From a checkpoint of a small transformer trained on Wikipedia: rotary positions, no biases in attention or MLP.
Each number is 50 + 10 x the weight over its row's rms, rounded and kept within 0 to 99. Layers, rows and columns count from 0. The size before them is the row's rms in percent of the matrix's.

# layer 7 MLP up, 1728x576, rms 0.0396, rows 424-442, columns 384-575
100:62 67 58 49 45 44 58 52 64 49 42 45 48 55 74 39 73 60 50 62 54 34 39 48 32 59 45 48 45 70 72 45 52 56 48 48 43 55 52 53 40 61 38 35 28 52 51 38 50 48 58 49 52 59 62 60 39 48 56 44 57 35 38 51 31 44 53 44 47 59 51 53 45 56 56 51 59 38 44 59 66 50 55 58 46 35 37 48 43 45 41 47 50 54 45 47 65 58 50 50 58 35 26 67 44 37 43 58 46 39 52 46 61 42 42 58 57 39 38 45 59 40 71 49 40 58 47 34 50 40 52 73 63 52 27 64 40 30 71 64 48 34 58 62 37 42 48 56 65 42 47 32 56 53 55 56 56 47 42 54 49 38 55 42 58 47 47 35 50 57 64 34 51 60 46 68 62 45 60 53 47 41 38 64 36 44 55 51 53 55 35 33
094:56 48 44 54 68 36 41 49 59 60 46 76 45 54 37 70 46 64 42 38 49 56 55 39 47 49 49 45 37 61 65 48 50 53 53 52 61 65 64 39 50 73 49 57 47 47 52 24 34 42 44 60 62 49 39 61 48 44 40 49 53 50 56 50 52 53 41 37 43 54 54 47 57 60 57 66 56 38 61 45 40 45 45 41 61 74 61 72 48 63 57 68 56 48 67 50 52 57 45 44 88 36 52 48 48 53 43 42 40 51 53 57 58 43 46 47 57 40 53 54 50 47 57 49 51 44 55 38 54 54 71 41 55 54 55 39 44 47 76 41 52 38 58 63 33 43 38 62 63 47 68 44 48 35 48 55 45 43 53 56 22 48 39 53 60 65 49 42 51 46 41 56 42 48 61 39 55 53 41 56 51 43 44 50 50 46 53 43 54 51 39 57
096:55 58 39 64 56 42 57 49 38 54 42 42 46 43 47 42 40 54 32 55 41 62 61 50 52 48 32 38 59 45 55 43 44 64 62 45 37 53 54 54 55 48 53 55 62 43 43 52 51 62 50 57 61 38 50 49 58 36 37 61 48 30 47 45 59 56 47 55 62 55 58 50 44 47 39 54 61 51 31 59 57 63 64 89 44 51 44 49 55 48 61 51 47 59 43 54 54 38 75 45 52 43 39 53 60 66 45 42 51 50 59 54 48 54 33 34 29 48 64 55 67 59 59 58 51 56 65 33 46 53 58 60 45 46 44 59 41 63 43 62 24 65 63 57 53 54 65 35 44 33 56 53 50 45 68 50 60 39 62 47 57 51 50 42 31 50 47 46 64 50 54 51 50 61 43 54 41 53 34 47 47 55 33 44 56 54 54 47 47 42 40 53
098:48 42 56 60 54 48 49 66 63 48 53 63 45 62 65 41 43 54 36 58 36 55 51 40 55 58 50 48 41 48 58 33 48 47 50 77 47 53 34 65 49 56 60 31 51 47 73 32 50 54 37 67 51 56 46 63 46 52 38 56 50 49 49 56 43 53 55 64 55 44 67 61 60 49 50 52 44 43 57 43 56 38 39 42 54 22 50 59 46 51 67 47 46 56 38 43 49 41 62 48 63 35 28 46 28 35 54 54 57 42 69 53 55 48 44 47 55 49 52 62 47 42 35 53 46 54 56 42 62 56 39 71 48 55 51 65 62 54 65 49 37 41 42 50 35 53 51 36 37 48 48 35 53 75 62 73 68 53 54 47 36 53 70 46 62 49 61 37 49 62 72 42 58 52 53 36 39 30 32 58 65 62 39 56 53 29 57 45 18 42 55 45
103:47 55 51 60 70 47 46 62 53 34 43 53 42 52 61 43 57 51 55 70 39 50 59 59 41 48 44 63 50 79 48 69 54 55 48 55 54 44 49 55 42 62 54 56 41 49 55 53 45 36 50 71 47 47 27 52 34 30 27 49 63 45 66 46 56 33 44 56 42 57 57 50 44 38 48 44 55 40 31 58 44 59 49 45 54 58 52 46 46 50 51 54 40 48 52 49 30 49 48 44 77 39 52 44 56 55 63 49 33 47 50 48 50 49 44 48 73 47 68 29 60 48 45 56 47 47 43 36 50 71 64 41 41 35 70 52 58 44 52 47 54 55 45 63 43 62 42 48 69 51 47 67 63 62 75 44 61 52 43 44 38 51 45 50 59 51 42 66 50 56 55 51 38 49 51 61 58 53 55 53 50 41 52 62 40 41 48 60 56 57 39 54
101:44 53 48 69 43 46 52 28 44 59 37 43 53 57 57 63 38 42 41 53 47 35 50 56 37 41 38 56 53 44 44 54 42 53 46 55 43 44 51 47 46 48 44 51 47 61 55 42 62 39 37 53 47 49 34 51 62 48 51 50 45 46 39 62 50 62 41 61 32 56 53 26 33 51 33 55 65 40 39 67 35 49 39 66 63 47 56 47 58 50 52 56 66 64 50 58 56 72 46 57 50 49 52 69 52 44 54 65 54 57 65 38 55 50 47 48 52 47 35 39 34 44 67 39 49 28 49 61 58 54 44 40 48 54 60 37 42 72 40 32 50 53 45 65 62 46 56 46 58 30 42 46 60 41 60 45 74 51 42 49 49 61 63 62 60 56 37 61 53 46 59 45 44 31 45 42 53 63 48 70 45 55 54 50 58 55 55 41 34 64 42 37
099:57 40 49 57 43 53 40 34 64 50 48 16 46 58 37 60 51 63 47 40 51 37 47 49 46 63 54 54 48 45 68 50 41 54 36 73 57 61 65 48 25 55 71 35 64 40 46 55 36 54 74 45 48 48 58 50 64 55 62 56 47 59 58 55 42 47 54 66 45 41 44 45 62 39 30 50 57 53 43 53 56 69 44 64 47 52 53 65 66 51 63 43 40 54 41 63 49 63 74 54 55 57 51 47 62 46 64 67 39 38 39 64 63 51 33 56 61 31 59 55 75 37 60 41 41 46 60 48 48 38 57 32 41 80 50 62 40 38 60 49 52 44 48 43 42 43 48 54 49 61 60 60 50 60 48 19 56 51 69 34 47 58 53 52 47 57 51 64 65 59 58 47 52 69 63 37 61 53 50 51 44 44 44 46 69 45 59 63 57 34 54 56
096:38 41 48 57 60 65 50 65 53 52 34 44 56 55 47 67 54 51 44 46 43 50 46 60 27 62 45 51 48 41 66 42 47 56 47 47 53 42 49 45 59 63 42 55 62 41 48 35 53 45 39 41 56 46 52 53 52 49 50 45 47 48 46 52 38 35 57 53 51 48 50 51 62 53 47 63 60 45 42 70 48 39 52 20 29 56 47 57 39 36 52 57 47 36 45 59 53 33 50 68 41 47 45 44 50 48 39 68 51 52 37 57 44 42 50 72 65 36 49 64 53 40 54 68 36 41 65 61 64 56 45 64 43 64 61 64 54 55 60 64 48 59 44 32 47 35 59 58 46 55 68 52 44 58 62 43 57 62 54 53 46 42 54 49 47 53 40 52 55 57 59 44 51 56 35 29 33 51 52 40 58 39 27 46 53 53 52 60 36 55 48 67
093:45 62 40 37 54 59 42 26 40 28 55 40 58 51 40 57 43 47 66 46 55 41 46 62 50 57 18 43 61 51 57 48 40 61 53 40 49 58 50 54 45 61 64 27 36 52 39 50 54 40 53 21 66 53 38 28 50 45 50 46 38 65 54 55 42 51 49 59 48 68 52 49 39 45 50 58 71 39 64 45 59 48 50 52 41 45 46 68 40 49 59 49 45 67 59 33 38 66 39 58 56 51 42 60 34 44 61 57 55 66 55 58 62 37 37 43 65 48 41 47 55 42 58 51 47 46 56 59 51 41 57 62 44 44 58 56 55 63 49 64 42 43 61 33 44 63 34 49 45 42 39 58 57 45 52 49 32 52 68 60 44 65 48 41 60 41 45 56 58 52 54 56 35 56 41 56 38 61 50 58 39 37 51 37 49 28 30 29 49 50 50 43
098:49 47 51 50 63 54 50 43 71 55 49 32 35 58 39 59 39 47 52 38 42 39 60 63 33 53 51 36 30 47 56 62 44 50 32 46 54 41 50 42 47 66 47 23 52 40 62 49 52 62 35 56 44 48 30 46 47 38 56 44 38 51 56 35 47 47 53 58 42 49 63 43 38 53 55 62 37 51 34 46 39 35 64 31 45 53 67 41 51 32 46 30 37 60 46 61 56 52 56 55 42 43 41 39 58 61 35 46 47 41 51 55 37 30 49 68 66 35 59 42 44 43 49 62 66 59 55 45 48 38 50 61 27 47 57 59 64 61 32 53 38 50 53 56 45 43 57 56 50 53 37 65 57 63 62 50 60 52 54 64 65 50 47 49 60 58 47 46 42 65 46 46 41 55 47 46 49 60 51 54 61 31 26 52 51 43 67 45 52 51 35 51
094:73 49 41 46 53 41 70 56 52 55 69 44 69 59 46 51 48 56 56 52 42 32 34 49 48 44 63 60 34 66 52 46 40 64 47 39 70 51 57 35 66 43 65 48 54 55 60 31 63 60 52 40 55 75 56 49 29 38 50 68 50 55 55 62 52 51 51 61 49 51 47 35 46 57 43 56 49 41 60 37 46 52 57 53 51 42 38 75 41 44 56 42 52 62 46 51 35 63 65 47 57 55 51 44 49 53 63 53 44 35 60 52 41 50 45 59 50 63 40 51 46 37 60 54 45 58 39 42 55 46 52 65 34 52 61 45 58 34 53 47 47 54 53 31 56 65 51 53 60 58 53 36 53 45 54 43 63 46 55 57 48 69 50 38 60 58 42 54 50 67 56 41 57 55 55 45 50 47 53 55 50 39 51 38 50 47 50 58 39 59 33 59
100:61 46 47 50 63 40 52 59 65 60 65 43 60 55 34 37 57 38 56 50 41 38 52 53 41 64 39 31 47 47 54 49 54 43 29 52 49 41 46 31 55 49 43 32 49 44 58 45 49 38 51 40 49 61 36 59 38 49 57 56 60 59 30 55 49 50 55 66 50 48 61 24 48 62 45 60 52 60 58 44 40 47 60 43 53 35 59 61 46 45 42 64 78 70 44 53 38 53 51 51 54 44 38 60 51 46 44 63 47 45 64 50 65 55 42 68 47 45 59 45 58 55 49 57 43 40 57 62 42 60 50 49 44 36 83 40 47 41 51 53 31 46 50 53 62 60 70 52 46 41 36 49 68 54 44 39 50 55 28 66 34 66 63 56 50 29 52 53 40 62 51 50 58 51 46 53 48 54 50 50 55 44 38 50 50 27 53 41 40 51 54 65
092:46 47 58 49 57 58 45 43 57 44 51 63 54 40 49 50 64 38 40 48 34 53 55 42 41 41 45 54 56 40 57 59 60 51 56 38 48 46 56 31 52 51 59 56 62 47 67 53 59 50 62 45 59 51 49 41 50 56 47 61 44 50 44 57 62 49 54 51 58 52 48 67 51 48 40 67 68 51 55 48 54 48 47 44 56 44 53 61 54 42 76 46 53 46 50 59 52 30 24 37 47 52 47 50 40 44 70 51 52 49 62 35 46 44 36 49 44 54 56 42 54 68 47 60 54 56 63 53 63 68 63 31 37 33 79 39 33 63 44 42 64 53 39 53 49 53 36 44 41 46 40 45 37 52 60 54 59 46 45 51 59 56 49 40 32 36 39 47 40 49 60 49 40 55 60 45 58 46 43 51 54 57 42 50 41 47 64 49 45 46 54 42
102:49 41 49 56 62 53 45 47 50 57 49 69 47 57 72 53 55 40 55 56 50 49 59 48 55 58 50 51 52 47 45 41 28 51 55 42 47 37 40 45 54 70 59 57 63 52 65 38 45 44 47 47 55 62 59 54 57 36 53 52 57 38 48 51 43 55 52 63 50 37 53 35 51 42 59 65 52 44 45 73 43 60 40 45 47 52 56 70 49 53 61 43 58 52 46 44 35 67 37 42 48 55 63 56 52 72 71 70 57 37 38 39 64 48 49 46 67 46 68 42 49 49 58 48 69 46 41 61 55 41 36 24 59 45 40 57 45 50 44 47 71 43 44 39 54 51 44 49 45 55 69 42 63 46 63 53 54 51 48 70 41 71 52 35 61 52 51 58 72 29 49 54 45 50 54 58 45 53 41 53 53 54 63 48 37 39 54 50 37 48 62 52
100:40 73 64 47 52 44 52 41 47 71 39 50 42 45 58 64 42 67 51 58 56 55 55 46 54 47 43 34 62 44 59 71 48 58 52 32 60 51 54 52 61 48 31 46 46 51 37 48 39 74 53 66 43 41 63 48 59 40 46 51 42 38 60 50 71 52 30 55 53 51 38 42 39 61 50 48 54 51 47 55 45 57 63 65 51 57 49 34 46 49 38 56 69 41 55 51 58 56 40 27 56 59 47 47 54 44 39 49 57 43 67 56 56 42 40 44 47 59 57 46 61 47 58 67 21 36 56 32 56 57 65 61 60 52 49 68 39 42 44 29 47 59 61 50 65 66 54 65 45 62 50 40 48 53 50 64 55 50 37 42 48 30 69 57 45 51 40 48 74 60 59 40 54 50 68 51 51 46 35 53 49 42 20 47 42 38 52 32 57 53 53 32
100:47 53 66 30 53 70 68 65 60 65 46 59 45 54 60 51 56 42 55 61 51 36 59 57 60 57 50 45 45 51 57 35 57 65 50 56 57 44 41 58 43 51 46 53 40 33 51 40 58 51 63 52 38 38 40 49 55 43 44 51 37 61 48 42 39 54 59 44 62 51 51 49 49 71 69 56 41 60 61 51 58 51 45 55 62 52 50 36 55 57 41 39 54 35 59 57 65 48 46 62 51 60 39 44 50 57 58 42 18 47 50 42 31 46 35 50 43 58 41 52 35 59 50 47 55 65 49 51 44 48 28 61 52 62 53 41 50 46 42 30 40 59 58 44 40 59 60 58 42 37 48 46 46 38 65 44 67 50 57 42 48 52 53 50 37 54 26 28 64 57 46 40 61 56 51 47 64 37 47 50 51 53 47 38 74 41 31 33 26 32 46 61
098:50 64 60 55 66 36 17 63 46 39 54 55 42 44 62 55 41 53 80 55 45 41 52 62 42 44 45 34 59 44 37 49 46 43 55 56 54 56 32 41 56 39 57 39 46 68 53 51 42 40 47 43 53 46 51 54 64 34 29 50 40 42 50 57 53 39 48 50 49 56 39 40 36 37 71 40 77 32 74 37 63 55 64 46 55 41 62 41 41 37 49 43 53 40 47 55 61 44 54 50 46 53 48 52 49 56 42 43 55 59 45 44 40 34 51 52 50 50 61 53 61 55 46 53 42 40 51 67 43 57 49 55 51 54 39 38 61 22 45 47 47 56 43 53 49 62 44 40 44 35 46 49 46 34 76 52 48 49 44 63 32 39 45 45 38 66 44 49 66 62 46 49 42 67 52 65 51 53 41 59 46 48 52 59 52 48 47 54 40 35 61 59
094:42 56 43 41 53 42 51 52 54 32 45 49 53 78 29 58 63 52 46 50 52 55 39 54 38 55 38 32 45 48 64 50 54 61 36 49 39 41 63 31 61 66 50 31 40 64 70 58 56 42 53 73 42 52 60 56 47 42 35 59 42 50 49 47 41 45 57 67 46 34 57 43 39 52 42 51 57 44 53 49 41 43 62 50 56 56 51 64 52 54 37 42 47 63 54 48 50 68 29 55 51 44 41 51 72 52 45 38 30 36 44 46 54 50 52 44 33 51 52 45 53 70 46 58 47 48 48 16 46 57 56 50 55 52 51 64 63 35 50 54 30 35 40 53 62 53 50 48 56 56 65 29 31 50 64 53 52 57 31 42 36 46 52 48 45 44 35 60 45 64 49 45 46 59 47 44 39 43 52 66 46 30 49 45 67 37 53 40 58 51 42 68
100:66 52 46 45 65 58 70 54 48 39 58 61 46 47 38 53 51 51 69 48 42 49 51 50 45 49 38 58 38 44 49 50 38 52 52 59 40 45 33 46 49 59 45 53 48 37 68 55 44 45 61 49 67 43 39 50 46 52 51 49 53 47 42 58 42 34 43 41 44 53 60 62 44 34 54 50 48 53 57 44 53 49 38 57 74 34 56 69 61 37 54 45 58 72 45 46 50 36 58 52 57 51 46 43 60 52 56 62 41 57 43 60 58 63 46 64 43 52 40 47 61 32 46 55 34 57 58 40 41 54 44 79 40 59 39 64 35 71 47 51 64 40 60 30 57 50 72 54 50 46 47 28 46 56 72 39 33 54 49 44 26 50 50 44 51 65 47 36 47 51 76 53 52 58 55 60 44 65 47 66 44 48 48 53 50 54 44 51 60 75 46 54
# layer 7 MLP down (transposed), 1728x576, rms 0.0355, rows 424-441, columns 384-575
099:54 43 63 54 42 30 37 42 44 60 52 62 44 46 40 51 53 44 46 53 63 68 40 42 51 40 44 55 49 43 45 50 47 32 27 33 53 48 42 63 63 46 62 60 55 43 67 59 66 46 40 51 45 44 55 41 20 45 43 44 55 69 54 58 55 50 68 48 51 58 53 39 48 60 48 42 47 51 34 38 37 43 39 62 57 67 50 51 60 47 52 43 43 43 56 49 62 70 50 45 35 41 45 43 61 60 50 55 59 67 35 48 41 45 32 53 68 59 55 33 62 65 44 38 46 53 52 36 50 47 47 60 47 51 53 39 66 41 39 45 60 60 38 50 68 54 30 55 57 41 43 56 40 46 45 56 43 57 69 51 49 57 78 54 34 34 67 54 46 52 63 67 37 32 41 43 45 43 33 54 62 59 34 51 76 54 47 20 40 59 41 49
104:38 50 61 50 41 53 63 47 58 48 55 35 46 60 64 47 49 48 51 49 52 42 47 49 70 53 50 60 60 56 51 58 50 66 61 41 54 31 53 51 55 48 52 51 44 45 59 70 73 43 47 52 46 48 49 29 55 59 64 33 42 33 42 51 38 46 55 56 36 67 47 48 56 58 39 54 54 47 50 61 62 54 56 71 35 32 35 48 56 40 53 49 58 38 32 36 62 46 46 66 18 55 46 64 47 44 52 54 48 37 49 57 35 54 46 56 44 53 57 39 54 57 49 58 56 36 45 74 50 45 50 35 24 46 51 54 47 44 52 71 34 53 52 51 71 56 38 48 34 61 40 78 47 57 55 42 70 45 54 38 67 69 68 40 43 46 44 50 46 55 58 62 50 53 56 57 42 61 47 58 58 47 57 44 39 55 36 67 43 60 70 51
094:56 64 41 38 44 53 56 68 54 62 67 58 67 68 61 57 52 44 43 52 49 53 44 48 63 51 52 47 53 18 43 39 57 60 43 38 54 47 56 52 54 32 40 49 58 56 51 38 52 43 39 21 39 43 52 37 36 53 41 59 54 50 59 60 51 67 66 44 51 58 55 55 74 52 62 54 55 49 55 23 43 49 52 49 46 67 45 35 53 34 52 47 56 51 42 45 48 56 43 60 53 53 67 45 42 51 36 65 63 57 62 51 39 61 32 48 53 43 53 32 51 50 35 58 57 52 53 48 63 54 57 57 66 61 36 35 45 40 64 50 48 41 45 57 48 50 41 43 42 56 57 50 48 45 56 43 39 35 36 48 61 42 52 27 67 42 33 60 59 57 63 42 36 45 46 38 42 40 58 62 43 60 49 43 47 56 52 47 61 51 57 49
098:47 36 47 57 59 40 65 40 47 61 43 57 32 41 44 39 61 61 58 26 50 64 56 57 53 56 56 52 42 41 35 69 48 33 73 41 57 57 62 40 57 49 50 62 46 41 35 59 59 51 61 46 51 37 40 57 54 50 49 52 41 49 39 32 60 46 65 30 49 52 33 53 47 60 53 36 34 65 37 50 31 63 53 51 53 55 37 45 54 65 54 72 62 48 39 49 50 62 39 46 67 70 51 55 53 65 41 42 60 82 38 53 52 45 45 56 61 64 60 48 53 40 53 61 50 52 42 29 54 36 51 38 43 53 51 37 48 55 43 44 49 43 29 45 39 58 63 65 41 55 53 61 49 50 45 31 55 58 39 51 55 59 51 61 34 56 67 57 45 48 45 47 61 20 56 42 60 51 49 32 49 34 41 55 58 68 47 53 49 66 53 63
103:48 57 52 54 35 39 56 55 58 35 38 29 66 58 66 49 42 59 47 41 62 54 40 56 35 53 59 42 57 54 57 47 54 53 58 69 43 32 26 60 48 50 51 35 58 48 42 45 50 62 52 52 35 57 39 47 64 44 57 61 47 51 57 35 52 46 56 40 55 45 49 31 53 73 56 51 39 47 29 37 50 43 58 64 38 44 56 43 34 64 45 52 61 59 49 56 44 47 57 53 44 32 54 57 60 26 32 36 31 52 44 49 40 43 48 58 62 45 41 65 50 64 38 58 34 63 51 55 56 45 50 53 50 46 61 72 42 51 54 43 46 39 32 51 47 59 32 34 31 50 37 66 58 59 50 37 48 45 46 40 63 23 52 48 55 41 61 58 61 56 33 48 60 44 64 69 55 31 69 42 35 54 65 49 52 38 52 48 38 44 50 48
101:34 42 54 29 54 61 40 49 39 54 44 40 53 53 41 51 62 46 53 69 33 43 46 54 45 52 46 57 47 41 50 42 46 37 60 52 63 58 35 63 64 51 64 52 50 58 50 66 64 54 41 49 57 62 50 63 47 38 54 69 41 60 60 67 52 46 65 67 69 46 35 64 46 47 54 53 58 59 48 55 30 35 48 41 55 58 25 62 58 41 46 38 56 48 48 58 59 63 52 65 42 63 53 33 39 67 36 55 59 56 40 51 45 46 50 62 37 54 52 46 53 49 44 65 32 59 50 37 56 47 62 38 51 47 60 61 43 23 42 73 55 59 52 62 52 61 46 26 40 60 55 25 46 52 61 57 62 47 46 53 63 60 57 35 45 63 38 55 45 49 62 61 48 47 64 46 50 28 54 49 54 50 57 50 50 52 39 52 63 44 67 63
108:56 45 50 47 62 51 61 41 58 66 28 36 54 53 50 43 59 52 57 43 33 42 54 76 65 59 58 65 42 68 62 46 61 49 50 46 58 41 58 32 39 48 44 56 55 52 66 51 43 49 42 50 52 46 32 48 64 45 40 41 52 70 70 68 54 52 57 48 45 67 44 49 40 66 44 49 37 56 40 48 51 48 70 35 54 48 39 57 68 47 58 46 41 55 52 38 60 57 58 66 54 72 52 51 38 47 37 55 57 31 42 37 42 51 28 53 47 51 50 43 34 46 53 61 48 36 73 60 48 56 60 55 72 37 42 53 43 57 31 45 43 43 39 60 52 64 55 56 49 40 40 62 67 63 52 65 64 49 47 62 58 46 71 60 42 46 49 56 58 58 65 51 53 50 43 60 59 46 49 70 56 35 55 37 55 54 50 49 53 45 36 33
098:49 38 62 33 39 58 61 52 46 39 68 56 50 56 55 44 32 55 61 54 65 36 36 44 52 51 45 60 61 41 38 56 47 59 48 39 49 46 50 50 18 45 53 36 65 49 45 69 48 45 39 51 58 45 37 50 55 44 52 54 61 48 62 55 50 61 35 51 53 49 33 38 47 67 49 51 61 72 58 39 57 54 52 47 66 67 39 56 50 48 43 40 40 56 48 41 50 60 57 36 56 57 36 52 62 44 56 48 48 49 58 51 31 51 26 55 43 73 55 46 51 50 48 46 37 46 46 42 44 44 56 44 63 64 62 39 53 34 45 31 50 47 58 55 53 53 58 45 68 48 49 41 44 43 48 46 40 45 49 51 49 69 53 50 59 45 43 61 56 31 59 67 46 55 59 50 73 30 53 40 47 63 50 40 62 27 55 67 51 57 47 55
095:57 42 56 63 56 53 33 48 45 53 38 41 42 58 42 39 59 43 65 52 39 56 61 49 54 47 52 53 35 38 38 59 61 43 63 60 53 46 56 35 57 41 52 58 45 44 62 36 42 42 51 63 53 70 39 70 40 38 55 58 49 55 34 44 43 60 43 57 42 41 39 46 54 51 47 48 62 49 38 54 40 60 32 50 60 65 48 41 55 56 31 48 60 62 48 48 47 53 52 51 40 51 53 39 55 55 21 43 31 50 44 33 49 62 58 41 43 37 49 43 47 62 46 42 57 64 48 47 48 61 51 30 60 61 56 51 39 70 56 64 41 58 33 58 56 51 59 58 41 49 60 36 65 53 54 42 54 50 56 37 53 28 45 59 49 58 35 50 52 51 49 48 39 61 51 34 54 59 67 48 57 60 56 70 26 54 58 49 52 52 61 63
105:57 36 60 35 57 58 58 36 63 67 53 70 54 41 62 48 57 48 57 40 34 57 47 25 46 45 35 37 41 43 36 56 33 62 52 51 52 70 36 54 45 51 38 41 68 39 48 41 39 41 39 64 52 46 48 41 30 59 63 59 55 39 52 55 56 55 48 26 46 54 47 36 50 61 44 53 69 69 43 44 40 56 19 59 46 37 20 47 50 46 32 48 61 39 46 46 65 48 39 37 38 55 40 59 51 43 46 65 50 54 54 55 41 53 43 42 40 40 44 55 37 43 38 57 48 52 58 61 61 51 42 47 42 39 61 45 46 61 36 51 39 66 46 52 57 49 55 52 50 64 66 62 56 34 50 49 43 62 51 41 65 65 50 54 67 34 39 61 55 60 47 56 56 60 51 55 53 45 58 65 52 50 65 51 50 48 25 26 41 65 71 46
099:45 62 68 54 44 41 43 62 53 52 52 23 59 59 54 46 31 47 51 36 52 47 58 38 45 56 41 44 47 47 41 54 36 41 39 71 53 53 37 61 63 40 51 60 55 30 71 57 52 33 49 34 74 63 50 51 60 41 45 57 45 58 61 41 59 55 58 45 44 43 60 56 45 58 59 39 49 58 35 22 41 40 42 42 40 54 54 50 50 49 50 54 60 54 50 56 34 50 47 56 47 44 52 54 45 51 34 40 54 52 67 42 38 33 21 55 58 26 57 53 44 50 52 87 53 46 54 43 43 32 57 45 56 67 32 49 60 64 55 36 56 49 36 73 52 56 47 55 54 42 69 56 53 34 49 57 43 63 39 56 35 32 53 60 36 47 54 41 56 54 52 54 58 47 62 46 68 50 38 55 38 56 45 41 45 38 44 63 56 46 44 66
096:41 44 57 55 64 45 37 45 65 51 49 51 31 41 67 55 62 43 58 40 53 46 57 33 36 40 56 43 62 34 40 44 41 58 54 63 57 56 43 48 54 65 49 44 45 52 52 48 41 53 34 45 50 44 44 60 58 60 50 53 37 48 47 36 55 38 39 37 54 59 65 52 44 65 56 64 56 53 34 49 31 54 39 61 63 51 53 43 51 61 55 41 42 47 57 50 42 42 51 62 37 60 41 59 37 27 53 41 49 34 51 72 51 52 73 54 48 67 59 52 41 50 54 53 50 50 63 37 26 46 49 59 58 42 58 60 43 41 58 31 49 49 35 70 76 49 50 50 45 70 35 67 47 52 46 57 48 67 55 35 43 64 25 59 52 53 69 61 49 60 58 45 55 40 46 53 34 51 46 70 63 62 63 46 52 41 65 50 48 48 58 69
098:38 54 47 64 51 44 44 66 34 53 34 51 49 60 65 45 25 69 52 52 51 54 48 51 64 55 58 41 47 51 47 42 48 55 55 46 48 57 51 51 42 56 52 56 42 49 54 49 45 53 69 43 36 40 62 57 58 53 36 53 50 44 59 48 40 50 48 53 59 47 64 45 64 36 40 57 42 37 41 52 65 57 54 56 55 64 57 44 49 67 42 48 43 51 43 54 48 37 69 38 50 45 46 59 64 53 48 56 27 48 57 64 68 53 35 73 60 53 61 57 46 25 73 43 55 37 40 54 52 46 41 51 59 53 55 54 49 47 34 47 56 54 45 48 55 55 70 43 49 43 54 59 50 42 40 57 53 54 62 39 51 66 58 54 53 51 61 51 46 48 49 64 58 74 62 53 48 45 53 39 50 46 50 45 50 44 60 62 56 46 53 71
099:57 45 67 60 49 53 47 56 53 55 33 44 43 58 54 62 64 37 36 45 41 39 47 44 46 36 40 50 49 46 48 59 58 62 31 34 53 44 34 49 49 56 36 48 30 67 49 36 49 53 36 74 45 48 40 64 59 67 45 40 41 41 46 54 47 62 51 34 58 56 46 45 66 40 40 48 50 63 53 44 38 59 67 51 66 54 54 57 56 51 47 60 42 50 61 68 53 50 37 61 57 39 50 32 43 53 46 39 36 50 42 51 40 49 86 66 56 44 50 65 36 49 54 51 48 57 70 49 67 53 56 49 43 56 48 30 62 43 57 59 38 42 56 53 44 63 44 43 40 53 53 38 50 50 23 53 43 55 34 63 39 49 45 46 53 31 58 44 46 71 65 49 42 52 57 70 37 47 59 55 49 50 51 51 52 56 60 43 43 74 49 50
105:60 33 50 65 61 62 43 56 43 54 42 46 71 48 50 56 42 20 35 36 59 55 44 53 54 66 43 55 48 54 51 49 52 51 36 55 46 47 48 56 43 40 58 58 34 54 53 32 60 49 57 50 49 62 55 34 50 56 68 41 52 53 54 42 40 44 44 38 31 60 45 53 54 53 42 56 60 48 40 40 61 62 33 48 48 49 50 50 55 54 51 46 48 52 64 62 28 55 45 54 68 58 57 46 62 50 50 57 32 74 49 54 35 68 43 46 45 54 53 67 72 38 61 44 63 53 41 70 43 41 58 44 38 49 70 26 55 47 54 48 45 39 38 27 33 67 46 45 52 52 37 57 57 32 60 56 39 50 69 51 50 58 36 52 61 67 42 49 62 53 38 62 44 55 47 44 46 51 56 56 44 68 62 48 56 63 50 60 47 51 46 53
094:32 54 50 38 43 55 35 44 72 52 49 56 56 45 62 54 57 43 62 71 51 72 53 47 56 71 46 50 54 49 54 43 45 38 38 60 53 45 49 38 52 65 47 60 49 75 38 46 42 51 56 47 59 47 46 47 47 44 59 44 48 63 65 37 61 48 64 48 50 48 58 55 47 47 44 42 66 50 53 43 40 35 62 44 44 42 65 64 46 29 46 45 51 45 47 49 39 53 35 45 45 35 68 51 53 58 40 67 65 52 51 47 49 63 50 52 35 44 43 56 61 53 44 64 38 57 63 43 51 61 56 40 51 34 52 40 60 58 57 54 60 37 40 64 59 54 53 55 57 44 55 52 38 73 41 57 21 45 59 52 66 46 50 64 56 58 51 52 56 39 67 53 36 48 49 38 48 44 49 36 30 35 46 65 51 31 42 58 34 51 56 64
092:41 36 49 52 37 55 58 47 58 56 69 66 53 70 60 55 31 49 50 66 54 64 50 53 49 53 61 49 54 59 60 57 55 59 54 40 42 43 75 42 22 65 40 41 64 48 75 60 43 62 66 71 42 50 49 50 51 49 58 42 49 59 63 33 34 70 46 35 38 45 60 58 54 45 41 68 42 51 45 69 53 48 38 50 53 72 47 45 42 53 63 56 34 38 61 44 54 33 49 34 61 45 55 55 57 48 64 57 32 43 45 57 47 38 49 52 49 50 47 53 48 50 61 53 64 50 43 34 49 37 19 50 51 63 68 62 53 54 55 52 52 40 45 46 38 45 65 47 57 38 61 49 55 58 44 45 58 40 53 59 45 68 56 59 53 43 47 57 33 44 53 65 73 45 54 35 42 44 40 58 58 72 51 55 55 49 61 46 42 45 46 32
098:46 60 59 50 41 55 55 58 50 30 61 50 57 45 65 72 43 39 47 57 46 60 61 37 52 42 53 63 51 34 40 51 39 45 66 50 48 55 47 52 71 37 50 49 52 51 51 56 54 46 52 57 39 48 44 69 39 55 42 51 63 41 47 50 50 40 37 56 43 62 58 47 36 60 53 55 35 62 41 45 53 37 65 42 75 38 40 54 45 32 51 38 41 53 31 53 59 49 51 43 45 41 48 56 46 51 48 47 52 42 57 37 33 54 19 57 47 52 47 37 34 45 61 37 54 41 48 41 42 35 45 47 47 49 54 40 47 38 38 71 68 41 55 46 52 64 54 39 49 50 48 57 48 48 67 58 44 44 63 51 60 48 49 62 25 60 54 45 48 68 38 67 50 41 35 62 55 25 62 65 46 54 41 60 63 52 44 55 38 55 59 45